Weights of a small GPT-style language model, trained from scratch on English Wikipedia: LayerNorm before each block.
Each number is 500 + 40 x the weight over its row's rms, rounded and kept within 0 to 999. Layers, rows and columns count from 0. Numbers have three digits each. The size before them is the row's rms in percent of the matrix's.

# k: layer 6 attention key, 192x192, rms 0.158, rows 155-190, columns 0-191
# q: layer 6 attention query, 192x192, rms 0.16, rows 156-191, columns 0-191
k155 106:493495543501427503556431503534507503490517439497525544469491589444442516547460446525534498456504561481507551511558525474439446547454499509522525479548489513494524558508492540473513467453524504517506510453563483518481531487498537509546443615513548495505493480452480539499523522526494467532440562465437485577557485496474534592495485490469471554539438531471502498470394479562529493524499531438498497536423504509461501454556473460532534401533577451503453464402464503569444505470500541518480501530538517496551448455483459446396429435510512533472514453527519454527532532503514437494
q156 108:441517569528486505449483529497541560554444517511549475473532486513564487493458503500442498526498479547448493517474450532445462543484479453509580480548548483517468453495529497488509532441548458402512490515588520489483554515512525480495410458504469509464542447501565460561556560460491525442485536530520592472500554479583523496616492485485490464514506471427530482534519464453492458528473545532508484453524460468430429460544531499471491523506483428472532532549505467582510599504411523495497571477481422479449460495455466510492429451440507545505490525457520506482589512499506509495
k156 103:523520578443546526416449594524471569455437530583507455492537506471517516473517511568436529473495472453535494512528467534523611520551467482516550478480515507461529499494504496536510486530419456477464540545464524474471503460461547476521511473486476599555480435491599471489522493514538524504492486477446590538423566482487417438548419502536436473537540459515581547443446480478520499539555468489499481492519463471521509438522480501490427512494500504544520548548452493556563568510471458508501461483459443464485491497488433527566439481486479454494477530505516493479530520490441541463
q157 102:454456503517482485363484513504404590535532492469500497563537525498503524552404481488542567532525521454518484473508427548498483449552509451499527547506563459482474538578498522452530501496551446486485491459573458491487554463480415509530578478526406554491457563464550505480488514533456480512567526577445512471509555528486437517518558428555448427478527506524461499482564456539493468569485490520499470507504505567464532480513458539469469478448449522446543472587474490550557515543503446494477501548490461496493556480509518490496550514496493472498451479543516458511524501489480430444
k157 099:458571453478490514487564603502464536447545468487454522560505506466518476469453442509424509566514509562478469489501458521580526456554498552490482492536497529466540499510435507529552503504433484512469562511501476530472484480469502508462498509446504551510424524532574497468479498452422502461543481514454558436458495473521450531560453460496473449494514511483444468453568519564462500565471462510525490427498528570534538550505485476486469499429460518516555496634543530530624510558479464493582464569434482477428499524508525481526515528520523479547503480441456490527509538491446480464
q158 100:530479513471595490532513446513533426466515498523565427408491465403490443501535432565469526501522463535503415482471564481526565527497504526482602518512474457516482484556421443516522506448503455479519507497441530489462448513536577469550468457540498470504475523508464481498508500485526519508518496494521423498500493512508541468454539564468498498427473523500513513540453615462505503483463567529573537490476473493533500462499415516444463460517545530424496513470489422497441523556507554509507534567621495371467537520517526524501502509512507480506472518475534529468502515523445546504
k158 112:513516484517526536560487422512574497471528506571464412428455445428549534463520563525554495475462466521482498503435524456500534558496487533538481519523410534463463459533421490491505586498507504483563432547480541477496435517518537460487480471462485500501482492489480493507529451543576505529496529509494403520536508522523543497514491476513533558520445458536513493524477482488480444394505482476490447459532475512556542427485460524473604486476469522463563483457461434541501502511506564540534551486526483514432599560486531469488468497534491603474491563440612488503521500503483515539
q159 097:517435580514537526521502434558566420456451564589520482475515512509463500468511572508575469476471522450540475586529519508450500537471538519444475516538504447461490456502477542478475497452456426476524406477498534493404487542520448535447464571482480501489454518438444530561550429486469469521441511469513503481512491502499444508469521478492508536494489506532545499469452493528527499466588520478609448600507532511525450541562404494424522556499495516496524545481524420492489428534521491502518502470519529490512499533454517521492506451464491481496562514556559509559422503523529536524
k159 092:467499483535406451533528443544608437558446522536502504528494479501585441480512527588485522435481449597470423568474568508472521563411521479441471488550504517477503468529470420539484470506505524482456458444484509513460513527485537508505486563517480516417494492521465485521513537457525550461471510451479452478566514540482531475516547501500539535528484530558473512429533484485496479500436545512516475556472543457471472502600522490533541553497510510537582451513481449491540421495523416472447562485484528475515516451456587459552446498509509494416506486456511552504491518502515504541
q160 105:504441492478521547484545503504545471508481498534515581463498512527524552491403446493552541505500458420519491436520519473584528542488448444513468566506548526510473472559396549501475513615524508478496421486516564434501531524488497539542511488494542578492428518484479476454465522530457508508513456450478455500523632549510527441497544522511506571462476534584533523486460527518450505420451469495503475527525500452485469511458486567452509507591504493452508487536492541519467493476514498440559465532518440433454518538407521541535535477492487489570475482532584499474483459530519510510
k160 111:506522521537455442475485553480498422502515505463467572549483516503584483538506497485539525590502487545559473503470527482530491505498437462463461500561488519419483488487488522506502538529509568404545482501499545493472502515534516567491555537427495578432478546516493532486422458560537613517479482469526491510425591565486529521458497474489540463488505512442524481576512541444505450385409483533478500481516478482419387526525519504444512569459490519462512491484542548479451516487529470447518483447497511531461481518490518541561504464502500543451485523525521527439440565513450464511
q161 107:547525529490521499471467467517514453608454568538508422563512445543495496509576509545487490502464456474496473513490434564433426557516564507551568468468498495433467461527534542493494489459625435485457485426553476450457495501511474453502523505484493490556531566511542516480510508484464518550534563552496513482512418450491417538481528467498487504458556516507523519498476471541507526535495522529507459459480523531531561503475501585440474454459453523536481491465520435414485486503437449472477432481513508530484508488577542549442470598492517484475549484507420576512465529511474444477
k161 098:537500508479445536525536456483539469453568515546523443484511461476556512460494492504433508501500515520481464496495489568572523498473532601510536526509555432442534462474495454470482501480533465463454453509492513499480513440509461443483433508521511531533530479484562482514548488469463514482599530501468503401506473499442463519556537566553458489499478542521546474382462474465396475498491494507578486501395509473581553521525541518564467476501449386549491478553482540541493507599492410471493453531479431507429558492485517506495482569519546488507545488518500484493554484508471515475
q162 104:551495569458487468573551467543505417457481561505504449417464460516504523487533477586507496464446481533541474483496503477419531558505584498502535497394530501480410457524499476454471481490591430511511479544473514480441462483508461528496496481497511532465472585533434558430476466508545539560494475474527469503514405419531510521490457517461435534469548599550473484507475497535487559448497519487512510516494529545545573511479529534485527524510511554580431504447450552440441459513537464534505481502481568438527502458548502515527507527545544529533475463507421525482473529509497514487
k162 098:531518426540384549603559437462566461455598496506466469417509465444538592539487450526454500471489483597521456509455489505493481551464528543523492488521567494480503403530534489478470505431576518539458499543459523498500543538491532502494456528547546479505500465454440542548512472516523535516514544465511463466494472505456562525521460510526462478568479502543466504456509491509498439418532524499481488484422456535498539599492557515552485423511543484501459413412529513507415477544514502524553485453506496501536503438537516477544500506514497535443494498503506527456512495517509449531
q163 108:471474478497480531500494500534477489499503484485503487554510452509563446563492502489562470517542407545473512505499575477505504523525519499530498515506524480441480489496505470531489494524465563579546475464494480437558537499440549419564397480507554471483463558473483482531495529366508522555565481483525462464521527471557480468480523505555572474556527379458554520536555432424543482510452580499505520497429489465517532412523488534484491473504508438492528499491494421534463519539502538526537520444509485458502481529489445437484535499504563495557481509496570492421490548478392562508
k163 099:465508541493546503508469430514544503539532504554485518533477455475482465541523488541512533519452448492504461458501550485525528548485522503523605479413533481551471463458438530463493525537497504498479466428465447481584507591499485440505501413499535562469443539445489503506453523515543591553429473530521507540479510475453574522407438518477551440517486491552546608527423470489508461491502523515491479550462525512573540446453450568506470537497478493507528540526485501417491471520519555562543449482498461468543481558544474532508535526536457473489509469497526453524444454535388479513
q164 097:445490494597531495405483468504437533459498505508453598459486511448562482439515517482558551515547463537475493420573468489528438464535472530543483502513526492508515509546437527514515475497524583519466458447516488451526522490447531445522522471421481503557508460505546474518545588488501441594559494488455494480468559579542428448534500494450552536493466422515524542492525545567468519557506510497530474520526511460508416455460464475463458501459552434467496516615448502555489548427469463509469519520493504454454494488495443488456484546575488501491497518495481492524532526534487561499
k164 090:477523615513521544465444529540519469504466505504429531461508482554512464468456509445531454517568532583489554481473585499467556500526449467519540506506449562454499549480515514529540491478464516387557457462514490469407562445554445528523496501518473482465494529451530561445472503488466498554494481503476488523455537544481550572502495484387471481499489504393452540515512546524484503500465550412534560470476464481519490516488465545455535494463428511478498547539489545519458461495523538499476483608419536527473507464448464496435548504516548506591542521542502514490490439501482500483
q165 106:488565447480491453521527510503495535420588466479481527558475483455477431534514507491474419462512463577488524487477585515513490547473491552546526590511536571542558546528493545502484479490504555523497470469482428507455457483477529524519444578607502488442465488465435548512510526451479526531507471451485472529508517424560504477500465515465502484508504460436520520540479478480549521493512435515468486437574498506544518495426512453478571545581519457536432490517516543487461466498510560492489524424442529493551489610485496472452501511563495494492399528438519487513450536485568569516
k165 101:490494470497395525485520521505483569516468424451479591506486464442511480548516479514523478512511523486483514487500558473513377519495504535550526534441572511553515461509499597517491508510469461483551519442526536541507531644518534542564490483576530526466481492470473501445517531469480551483511509535447454511480522482520577483426452505452508545513489439424488558538492521541591521509510522408449460488495545486493509493517446544531508539443497455495454499477467520547471486473503596509522482479500495487544521542524498411461514491498431425421478491494611490513467514527543468494
q166 098:508466525421564531535505464526537412492428539498481484411519465503579504519524370586518505477473503478507463516557501570530494496478560552515549468478491440424490482488498491421497505526536424440488499460459542488501458487513479477547509517491496563505487517492496500460491467544467522517541527549483501460523475395534454528513501464524537543435496568612482451486429420501485549514480525531518468541446525525504520504502449581422498541469439502527500508540444526522490524548448431504539454519493522504522554463521547527525454544569437533433434503469467449497516503551478494515
k166 085:517542497526432542542523472461565475519541516553465520474502403472467492468461527561433581538502482575480503434500516520513548503548544506522482439571533438389476506496494487477506575466549464480517453545532544467495499479569442552483460513484524513587465521493494497461539521493488522517518530447511531497484564467452514556580533452508543474499494559520483492486493463466399512480501521485501464445409459517456486518498516531459537467407546482511529443507581534550486526551485448547480416463474390499537577457529498489494514507540464556500429480535468472465563529505485502500
q167 105:563499469478438501560470506501502425546523488360474448431452484503516522482548516537485521557525400491563551463452586513459543497500482560501506494550488603493475463461515531478499485539516482508502438489486534483567502531390492471482473502544559478511539488546500480513551480495504552499535512479502447435511520532487518534452509475473541602460451451543483504526482529450415486483498575514495531504506531487527575453479529503495525468484501498455535549499517417506461597471534459536533459549602463524451501511468527424499483527497507517507472491428495426443458469541515458487
k167 102:536470527488495483531552450481518441508505543494468482466523462500527610417525462504497524599485466450520529465448535447504493514557518535459538485498448541487473486445502500487490487530509521459538390497450533464524518571515479526458452490525504475531470469512447493523544417485543510623502483438525463511500479476429475476485516493475510493453498562489567590529463513416489447507497505484485541559501510454494503475508520488475443475457536515511519537510598388441437496524511500631467492476528488562540510585546476464495580504478546538470486585460512493471485531500527532540
q168 103:421470555577480502519518482567587403507473559597447440465474520476482424512481505512492440568543487524490516530514500516467502474461460475531577486511453484528509464479533502450507427501509520606532377569401511501480529493493472506462517469520471491506494460547469510466470454461483533529491529482505448437500450549492567491445518559557487515504439495467501480511440513517536485445465507502611511541476534557509493447484529487484564468492555499520495508520509455442504480557527487492540518518494555468452530524516490498549537494509474471447466491527482437574404587517492454538
k168 093:477453508557392573467475463488629414532444480564447534545532482515549562506451499497436468508447439497449503516490442493465496556456458499508491532597494516505528484531480525493515456549514523543503450487504474510494426534516567494493534511536510491507522492470466436511416515518470523538478522380514523531627501496479506479459464479467538488544465500514511568470514542512519408483496537441488444496501539505526508501479548524516512437521493552463544429493482419529469468515498533512529524540525563563460524565528517470467460488506562519421491501483478474506582564457489483505
q169 107:508527522497479444493475508507467559591653491500531488435488519455545567508550484484493515463517556515502477511510498504468477529506456591557522481483492628506482585554483500502506560501488457421504532487499489443499506507462478408456471470545501513541510459503488536501536475535467480523457498553475554564490448470484523534457477436420439580446516511526445560440431526568456428513492515512497516462497470514494519466499460497461538466533418576530473497468479529467517500497497520536517499524606533495516522447433498535440521568492506523474526486500473443488471461502565438446
k169 098:466536449459598453468538526466516533562554442430533505472533559446554546510504548505482460580565597514529491528476557520455436467512483593526494503551468518480481511467485507564502511507483479468508502527532546500518508449393531535480369468485504498516481453518496510542565519480464429515530513516483463440490419446518473501483551484469481539461582445504509482453506477486522456537414465495521541522549514504472450412571482492499509480531533458537496547500489570544483507557464444475510491525560504452443497510484463490512498477467586573482499510432496448478441512487504524441
q170 096:517497495478540494453504518493513554492568429519465452610483499450445523534444454484536517513512488535539529451459496509517532426532509527466521535440519476505506522462491539464503580459478452565512419504496562507540543498478429605491528445570478568521491576486602499541454532504482503552512506528511488482460471550527524534531487431587479506502561514574502532499471521506491508527474460466497541530559453501513498454461514511447600521429472545515513494498507563525467445479540425428520477451500449495437427473543439484544500481447497493457483415513490492463506533503504396524
k170 096:470477459524484511426494507456431499515489514503514528550533500488560562511436395447494489509529548516451508495475469501567481429574529476480514502495471491524490523503596420481503539585569487520516465503495538472502476479548506504493496474507540532504506529447576453520472523523441525517516452509522505432448477509602437543438488453548490474442500474518451506438514561496462516488507552546451455459546538572491540615472487488508465481545453544566452481476562540587540518512563506553555474436438507547488488471446502510494460484538518505495431482463559491419581534480510466509
q171 090:492479539513433553474523550483440598529618422461460495511559472519438481529470525463517493540532501455531509468444578514485542497489448548540506481535561554473498528444483537490520541495420496474456454495488458511545528517522489521526457492522531499560493510468534504500450436517459526490477482482463504505557496465478569499526512438447472524552466451502431558508435503465464438459433535446530545536462494490511518455567471475591560402534520545443492510555488490580521528533516537441579517513592455535481492485523494482537508496460476464575474536564535431477459477456478511471
k171 089:461496490465555439458511454514449490484480513462545560518524543448538525552540511471495470554483547406513494481512547480436421429489509478448464453517458548498409506495524513489534582608517472480460521510502465588531453564504522508484472486493495602484493550509507516492540532489466501496466470511407516484508454426563438480418496523489529490476512458475503550513508564474588475560419545524459503551561527551452479419522492485500449464448533504569552583505526511458561557520457546483510459497559528477490455556510538436542478505504522530532456542459489497506466492481491542479
q172 104:595520475419525430606538528499515501493572473457497505518521534494452508523575474463498471529485563589532521521487482484495506502477469489483452532470485524484476500500438519478473440570526533466551523532493500467556514458491406501461413498518561489518485487529423479502458427492437567491478538474541566555471453495451505492504513469469454504469527592519529487443438474563511532467526477509571518451497524490486518486476584472487581483598478522543449497491477570419468495470530477455549531457558508436537468507488508540464574420518482509547541417560503511474477513505514482465
k172 098:508490541469462495517506490475501460529509458485519546467471509507554567601500417569501449502442587566501507532469491467482467465521500550520489537453517529526450457500572452481456430560514536532537514492487515449574512528405570501508518540460539489480515497495441445494505531568521531458513486514542508453590444497454479471383488487541539465451524454467601489470435512546532483473497554458491495517497527549449499499495572394470495516507510482525412440403519534460449489515515501482509469497534532462533505555485574436545470445499542558484537493502439503497471509549502518501
q173 109:505496458484461449494519526496450509440553495536441510515466546558553548563428502471455504539417537499539486548523520504541545459556537500518509559555529650519473462484517482439494485473496483491553464553509504578481420483477491539467584557528550496394501505451484501502450504492418529509506477517502452482504505514465460477463541488486457418508487469486475485540501441485521461513531495559507458564560455540472531560466555478483534616508523454501570487505486509443466485465557471451434523404486525522537492502452481490513539461555503515518468536492490463538452502504605485477
k173 102:489488483546443462478527532477434533461504447425495549526524542491520509477451460485478577554499365497506466529504506449491516509545568530433489468505507535521514488502427543497488469536475515500551560449529507481500561629455536460421502513515544458495500478515507462500475529432483543488504474456451495572505609531452562469418470446500482461514493502500472563475519506553529538548573484480427562538516477489476561572505522513493477447478580521516458502533489549505522505470501461570551607560490485525530533447527507474458532499472488499443465497514529457491473548497522456418
q174 100:521504513528499544467571436512493520404459462444524530539600441435462543418554514526524551516494488474471496476458521487503455499546487448426477500531496454482470478553476525596495498589496545528513453486518501482389500522527518514487544539468436519503431473472444520461500575559540450476555507522455502469475572554519501425549417493510468504539516548564518446497535503477489526516530457470458500422489494511518518560524512462451466434456501478496556478549499568529466483510500533555513460444511493424482519598482494476537536474561518449515487573487500571455522487485444483473
k174 095:535515505486441470523530525534493520526470435514481468523457503541411497474517465460469547569484492579503496501516510482446482504511489449463511564504582497460482483556518500541502489440465573478458502470455505525472549561525457563565514522461423509434471505486475549533475527535591496494524484501542471419483492530527543487560508557529503566565514453492457466537464489510429485434466540541470483504523452554506506580457456458489582567447444469452584500549468468482499483429440562452487436447469556471474513526426584509514542464564475466489525463475495533554495433533535453535
q175 107:536508558499497495449511525479445519473525521509512542505547503433496530432511423441520465498418532555484506396478488513474481525530516549522492567425554495542442564544414477540512511500559547492495487485524532548487489444563536482524553526464506471484525580476510507453477596537445507513509541528460484549574498508515526521463454430438476467483524467500537517487502479556450513454458525471485513472487499485507514531508489480533445448507509491510537474501508599577487453489488602506526418451532422438489452563562430488482507518522516491586507486473540588556459490484449466417
k175 095:496565476524532465529457477494494575439559441462558501467496576474504516563511497446542396532556558554566519507529518505520506508478541471517589527443562502438482565498512443485494559451493517503507485470451505549516580507534497437518495492479436524399498522426459520494530534563487478497529483489426465530510509544505514516470447558547411488467539430492528482501517537509508531518490532490415535554486438489550572567480460443483538454436450460505500470450479593540473537499508539457527442489542514469421528496499504454493492476574508465553435463480491507518453457503498466471
q176 112:468502528572393456472522518504442552474525435433509490533514468541498541490449536504544578585495382441498573461504501483420454524587474513461467557534528521552464482518512543417495502488505498498549415456529461519505508516453502502478485430530478516502485457571453518517507486504495541525536479474422568482530553551575520482508518429461458545533444470472465504511536551539475563496497506471448469461465525512510558554458512494532550526423531483458555526589532503510489512434535428541525499556496516431488462511439535482491550509535528513532491516577498471476497472504501466451
k176 098:474520457441455492496493545528458517499478492433482468500518461541503585432555475514487542561451498522508543493489522516441482534554493514455491463519528586489542557544552512517533489499491529438452533463486457508468541529496504577529483529493542537460457457581481533575448353475494517522526466497436447447488497494509427477465486536478427472544440510440439504474454510500540486544474476506448513523502543497503540558387517549546552529466555574458546474528559512414484450465558466561511484458464591471464448524499469496539571463513556486519497484492500570506530495485503527500
q177 094:519489467503453467541512464504462500509535511451516390480498460533538448507544516550531536551555414440455482447548486495449542547479542470553559464517529463484601540447514531439504548475548500535517464429569511524548564469452452498514524461551484543552462533579535449508496422520481512566525471451425437477481529496491493504491561485533430444526467506540491559476495580559509479450471534470534477528447515543479534472456435554512532455472492575534473460487542411480485509552477478512490499563491471494480525427508497431487525560504524443463425477548458511495473469542537479515
k177 084:524508517464468537539609492511497398509596517479452484483471493490576478509533434470488544503454470472470527450523498510485570548476538518510551545594493468511486459507486475507512593524524508400460504457445479553463480499474464493445496536500538484541470578482510550572493418525487574520461505493526531521512451419494448542513485479492473503490431550412465549500495509486503448518401480457488479451512599467515466401563480516484517537530483521523452475503543448488491548579491409499519562484503520548509493455518505459483502562546501551469545511440502490468548509501533484529
q178 107:509495473538523552543456479516582458438435464514541467529507508500457497411553591522538473506456513538484490491508541506491435557551484504517483515534492481495482457511479524568486528440424578587536401487484527455449551585557511528478464506495510426529528455538452521542534556440540491486442493481495497478481500582553529440563517495510523513560471418479537559542536503536588508491495435524470523544494422470528465460536498465482564468511511501452540525486467442497480460500494564538483539436472527439430490489478470431506479443478529472557558469538567537493550517476477522522
k178 094:498401553516489517505447458545563420471393528569523487563462524507531512472536469538531476431437542500567444518522527493494453513510476465477533527518458490524462504518504507520478462534508530502467478478439431515463519546507507520547461516517489493456491497525488507509491540536580551506403511468514434498495480587505481441487493544520497467502538485573531512470380513553562483451486489479490502563538544489550480473476434437492508567555516495504560544505451491530439415502521598495447517486482585431479491502446478454506432477551553509476570506570538464515548501507434523492
q179 098:527474516453490468557545496532442481475513514517518455490448486463509496482456425500474511521535486501452453497497495537547446509451542517485597468429457465583467560498485470452497489573547430502507545524566569503555418513460528417514532436572471501477470509495525545389478507464531472543514510518512451482556493480454543469436516544557574414443534503445519455471466517558477465508486522550457493549474503496542523508479479533534478538477503508549369485506530513506487476577530552508475513581550476496514570479444493479504491589509530564457463462497436496433513524512480505530
k179 095:549514472447524584512532476472541486493556496469503462485464496448520496511526569461484474462512475503494512445465482487498557521507531474514524555500496533501536475452456508551501465489489417557545505552533505472526523530476555497409440415572538466580422499474555534512531420533429527507487487500528463537487547460438519530457508452482575508458511461488456509463514550531507579464542490524557432391533515479595592481430434597490515474564509539494519487526476457472519521547514523509594478478476449522528456509470515536464529496520492498507452406551489448445456507509479461494
q180 106:484504501510471514571515476520429479439480551465477523461535407561539504477550510536489505582486418490467456510557546567495492541509524462540553507459521516499510511459512496456492462547532531473553556507488490502519439547465502469526577516542484487520521431526504478405539483565484449502553494509453465497492503464501551405564530516441496423506509513556489500449536502505571528531513524503433467472462497505486483448485563532431457463477514545530447444534413492469430524511559461499488589514530436486507558496496462509522458553555429502497417484530418517468577452508538564445
k180 099:585464541468550520533544484510500465516529486464454501469443496491499474496503497488432558513482404529482541497495520507445515464563534448508506576432580433469484474419511530526510519459464553446474542500444473501510560550516467525458469487524579479573495469540535522528549460495516539521483475467497508495531537456434536521478523493484485483523480460401465571550503540524514524449549474476496513445528429516539485522454476541433510471485507504498502550512466503522429501513455536445542508536425476482532585424478506499509523541590447564548430527587493418454516443540479581557
q181 108:537507467532458506483479501483465525575543541505550492460497504490510457493433545478437503537536535453507489552522398526500476546425503556493583440508453504484552549453518529453504526536484468467503500488492546526530484503421537466511487462557461513469521415574566520510547474521514455458476531493508552492503432496399566513449504538513534525444480501434498494496447513466472419547512479515488533535531523486510521491521535465501490498432542531499422504509551437528531526568498488549426514560497521554478573516480555491474447512458452505402513462526376480481474453532592460569
k181 091:510508500488579487494530504491466540531475558520471478427486516495495419414534577496478491474580544441453508459522429570471556524446497498459469513538483547533505532532499477523519480519473449492551522518560486505538449468489499550482515455527559466577496502519592486541566448403471458515545528476504503489544480498493516481511565557453481605413456435424533481540497507445471509548528499530545421449618553471470530425496517462460498553509503480554472515515515430538515516496486452476509483458502465543571509518403491510505495507453566519476462552538473457478524498478483475518
q182 105:502511497460474580514467524499556461559485565567462502415528501507449544447495503504517509437522505431481461513547541577472495522451450527543473468518543547498538492547560484608497497503525468535462458597506521518451546506537476555439506529540487504458512436521555447423536518613447518517389490510520474497499444462476605499506492505483476570534506505543451526496488500462516454470483508466516542505552501485486436426515533475477483493546551529517484442470512506462515493518495524450494466483434495583524476495477409523516424532471481490401437464461459509506540525524553457483
k182 099:479443534577548475494492455473546487488469507517520512471489528463538508552441467444493431587508510460531458541523525533532473494421501504491531480532524433445498489449593518545453516517461465492451496490431523576496455503488455522508483554526453473482552481481490458537538525537504503528533515406501526450482521524503533533494479501533498525473515503539529521564494486422491486464590537498442494525566491492457450491594462433484536517524438557457463552558497519563400473543416427482523490514525500543481477491453527477506453551465491516405468565540449454424560495543577505564
q183 102:504535523462471507493490509469472518466488495485492502528465519450504449512507516558490437518410547531518504471444564507494420522602499570522569437471504498534578525445473543557486534463412476484476486495450469518452574552563531533473526495522521540557506519499537523529489544498518495500508480564463563475527506474552518500588488395472544510501495513501506496452471471499563409509415480572442478445464415500590431455430434529517463422546427526528496515500508493516489516519475559519526531434539468483469523498550544461561451529473485519456535515453571465539533462506504507491
k183 096:497484495452487483498464518503457565485475494476574511577512538392483530521486567486501516483523496565527565548515528463471417499545516425505517548527441474515434486535460500510492515564548465451547484564575521506412479435550500527513418435535487514490441489507437495488475546495504501533462523451468561590493564488558454447527556527476494548546536460504433477532519463471538508481476481501485483523493442490514450491477389557490498476511522460600510594490497470582522598489466482442458481483518513439461499457531478477448492486524528514522495507487540478483538482490451564433
q184 109:488503488478511474445510540469562537476490481568480547520534492489491551480469510423494547474487446493486548550562499475500458420516446533409396517549517486524537443521562568561495552481469535493497509598500464488444516508532536551412441499515485537486473390477462448564504556536445509532416483490507601510448541511563487486510504507488516585488496499517514449495569533492520504461540491518561474432535481507474443488476480503467527536541480463528543502605556517467525522467495453475549474465488505469537431511454511595523529489468517527405557501462516509513473498515539469467
k184 099:417494560548502503365466539502451560568408435454534460547529426528515545505458494478556488468456516522493521574481541493443487469506446520504519449511535485453545531487578508527481464567461499451504484501494554494452483438454501516545521545485458496456515433517477487564438500515546451532521485550513499478535551515538492476505550468527483531495537534521515481589453448431520470489554505500519486543524529476475449538483485496504617606540454550439502478551502578487488487430515392471471549505517527458490499478501526484511472473507524445431527539524449497482499493503573518510
q185 089:414495504521554534518490472538568379496414535587438498487433497516508500519503505498482403440469476520467523493546515512488504505491516510507504610526471529510522455485494529506491506445517574532543418490441537530567461525507521472552513553437510492454545493549456543564480517435481494533510467499492483465527483480578474529434537519564555525500472544533493479464479452500523552465476490460426505519565541447472490518443502529432535534515491421461553509508494535491550453500507527429425476478441522448517491572492452553544519468565466528574502501418530470562457490511501507543
k185 083:529473480618462495498404482470535475529494476567466515552469457507497502497484548459572531510490423483482549519545472537587450472518483566540524546481510479475518503559517490490509517466470558500507465467494485468519500549650556471506564464474517522522565471479492456435495499439482518482513503471512528557468594550503537500503425535532519461571444501503551501507536495511568496510458491438464523504416409455455460523483524501549536517510471492420450450459552479546481478500528504528466498432492411512516551479600468479486506439471521433506485484526560541472528532461483490537
q186 096:476480523471540516507562502572530486399455560522486540494507468533524557500521480529486486536451528516500510539570457484490441492525542519447504534436436480505415408532516509422486502519569497516514499523438509396442459511472535493485539474485528474481494507488427508488483462473442496492559514503451502477455465491564446460498571446429499472442497555515521440475457436556499520490533482550469439513507492523515534576442480592465545538519535480500506540540443532468464442527482501487547503501486545405494519453438539590561545514592491564541602513513519507498458498483519491497
k186 090:519541528559391533454467522481567513531543432469475545560543447496543559474474524546456559531463458618519522555486512459478483520554502502522490489502490544457482457559497498542509484472540536457510492568492443452414536492522527472495499539492535524513482471547474476459486457520534536441487525529493460523515530491379545507508525435490531397535507550504523479447482538514447532484529432468514506472455412493517479574425573503535547498459545512476549433478485572499458500517552486491546443509470462437495547466535495490517449469558550515529552486583489457480494495435497444470
q187 093:504502506486477480436462554448496498542503501476432543473530465477524495495472414474457534535423506431490469514447522551541571391542447520501564467532559559514473518434501498502506446512503500481481489518547529562534563476557493503495523566452507531518527508507584493489449536554430529466540534538522569461499530500456516571512489451485463499488463479555490528476466476466502525523449547491508521471525470491423441502536571498511469445517520523486574482579531516537469564558507457382546533472541396539489447523546475512514467524468468454453438463489512524536563440520537426458
k187 086:489537509495534456462451523470432584470481500551506504496514506483481461501455477431487483629479489357441524509513491484525552457562498447452505448465520504435437511474540500505505495571494550524507470471511581476493465461527469470474508514479454551507529541542552452518484484502435500539539495435451571513520513484518426524537499528590437479516544435435487507538554474522514530472502516504471533561545444518480459539493575507435490434458472494506523548524570513562541589519474459508491538477527482522432577519500499476463510502481477509521408538523436518462567539513525550457
q188 104:495511469428568571459487506496607528449507475504479461558530479545468526487505507432495538448534536468574501544516523515536512467498503526435413516523469535448540526451529522488504576528499521462463471503469547448515545542461507609519498481574511537491472461374485486549486523488432505533512518440505493539389506502469521442462516507542540490497512439481566502485504527462530510450513446560502468463553451486498513524463452544481560551510497466512518509510501512450478487470427478441558424402446504572470507475479542597552524546522479515437538472536527508480437514504501540505
k188 099:410485591573478451383504520460479456548471476480536561608527433506512484489455499453485516505480526501510462451511555461493540481495520528481524457473504466540519484481549532464493525562540468446506438445513485465498434496512475523507567554460477508553501549541516467515477531568510545485552486548522426501509532541478555465506539465482620428427496505556531482458483580481442524499448474535489487469510569506452465517528501472539519589512492497488473488508477598479507535470528406439522460482509442503494515517482508512512453553565444507443575529561473472466507515462553517501
q189 090:580491489521450554486420515454485473534550419424498452459518519471479506469514575510488512515495523508521465514449569556532520525484473557485520533521513604498518530552463495560533518491496488497503491511465444542478507532516517529456507458538439516497573509541460549469592488569546586482445530507481432526442491542445599453403444483447490493525465460496503561559463607469493480520494510530510522430548491451531501509503494429495521480455590492475501458445493484442459464419485503546488463496569511548475517557474497471469489519521472472488406494526461530460528468517529551475
k189 091:482459495485541459552495493490475490447525486474523483440509482469502543416458469438533477527536578469475496492505569486485416525474509509471479519511441595565460534459480506508501507478485485516517437508486526596524467558530463551503499497552469467510537484481504495501564462494558464551514491441439353458528492544536531474490524556498466596499420492476489484524436502492482476465487469500429551524488541480488522531578476416554567486458527483489500559493496465589488469484471587539497534526568530520497495588403523543463483506494456588502493524490491449474495484523562521564
q190 107:603538484471486453573514552451484525471469452420604422564477492535514480491535482516442522591475431536464479510472536532527452552558533456527563512505498553512499516502436475496495532493549491466542519476592464519567499496499530455512468432493557454526490577565519420481501533436508537490485514496490517552494514470486548516501499490485544419489496452443549521541539510529480531558431530585522501502442450478513447536466476455554498521454504419500474494494521468496448534446490493470482438492528421459515448486522557419514472544462550477498477524498418575454529522518485509499
k190 097:567478540421459583537458510497402518450578542501491434444478507451505522516517474465564539482477501428543559502516528527529586530552556520464521505477521510512490537499543490451475499534538479504491450509525474459548542521486532439448486485476524481532454514502538534571533421581573565490469480483447499545527546565443451537490463506559479464435400473457527447441425485488438519487519523476507491460456544440537570487495450495529484493555516428538440524452434460501477549467533490561546508449465477499501475548457443516489489482511503527524529496559578487503536466554479493457
q191 108:420452558564515621387429442490564450574412513495503440489505480535475544522489505509545476523521456497497512452479533541493533511518500462502578572521561511462506511487520494511526542429484461465502419474472510540478519512506527509557501463513434546474516508499578510527515551527510527480517502465500471478493542494557583503517504513551452528529510463513455558580532531414542502501417506451482520487525464485467544459572489515448433469472477536417591499494523441513527482534463504488452510537436488511402509552534488463497479499469545453500409460461527476515509507504441509490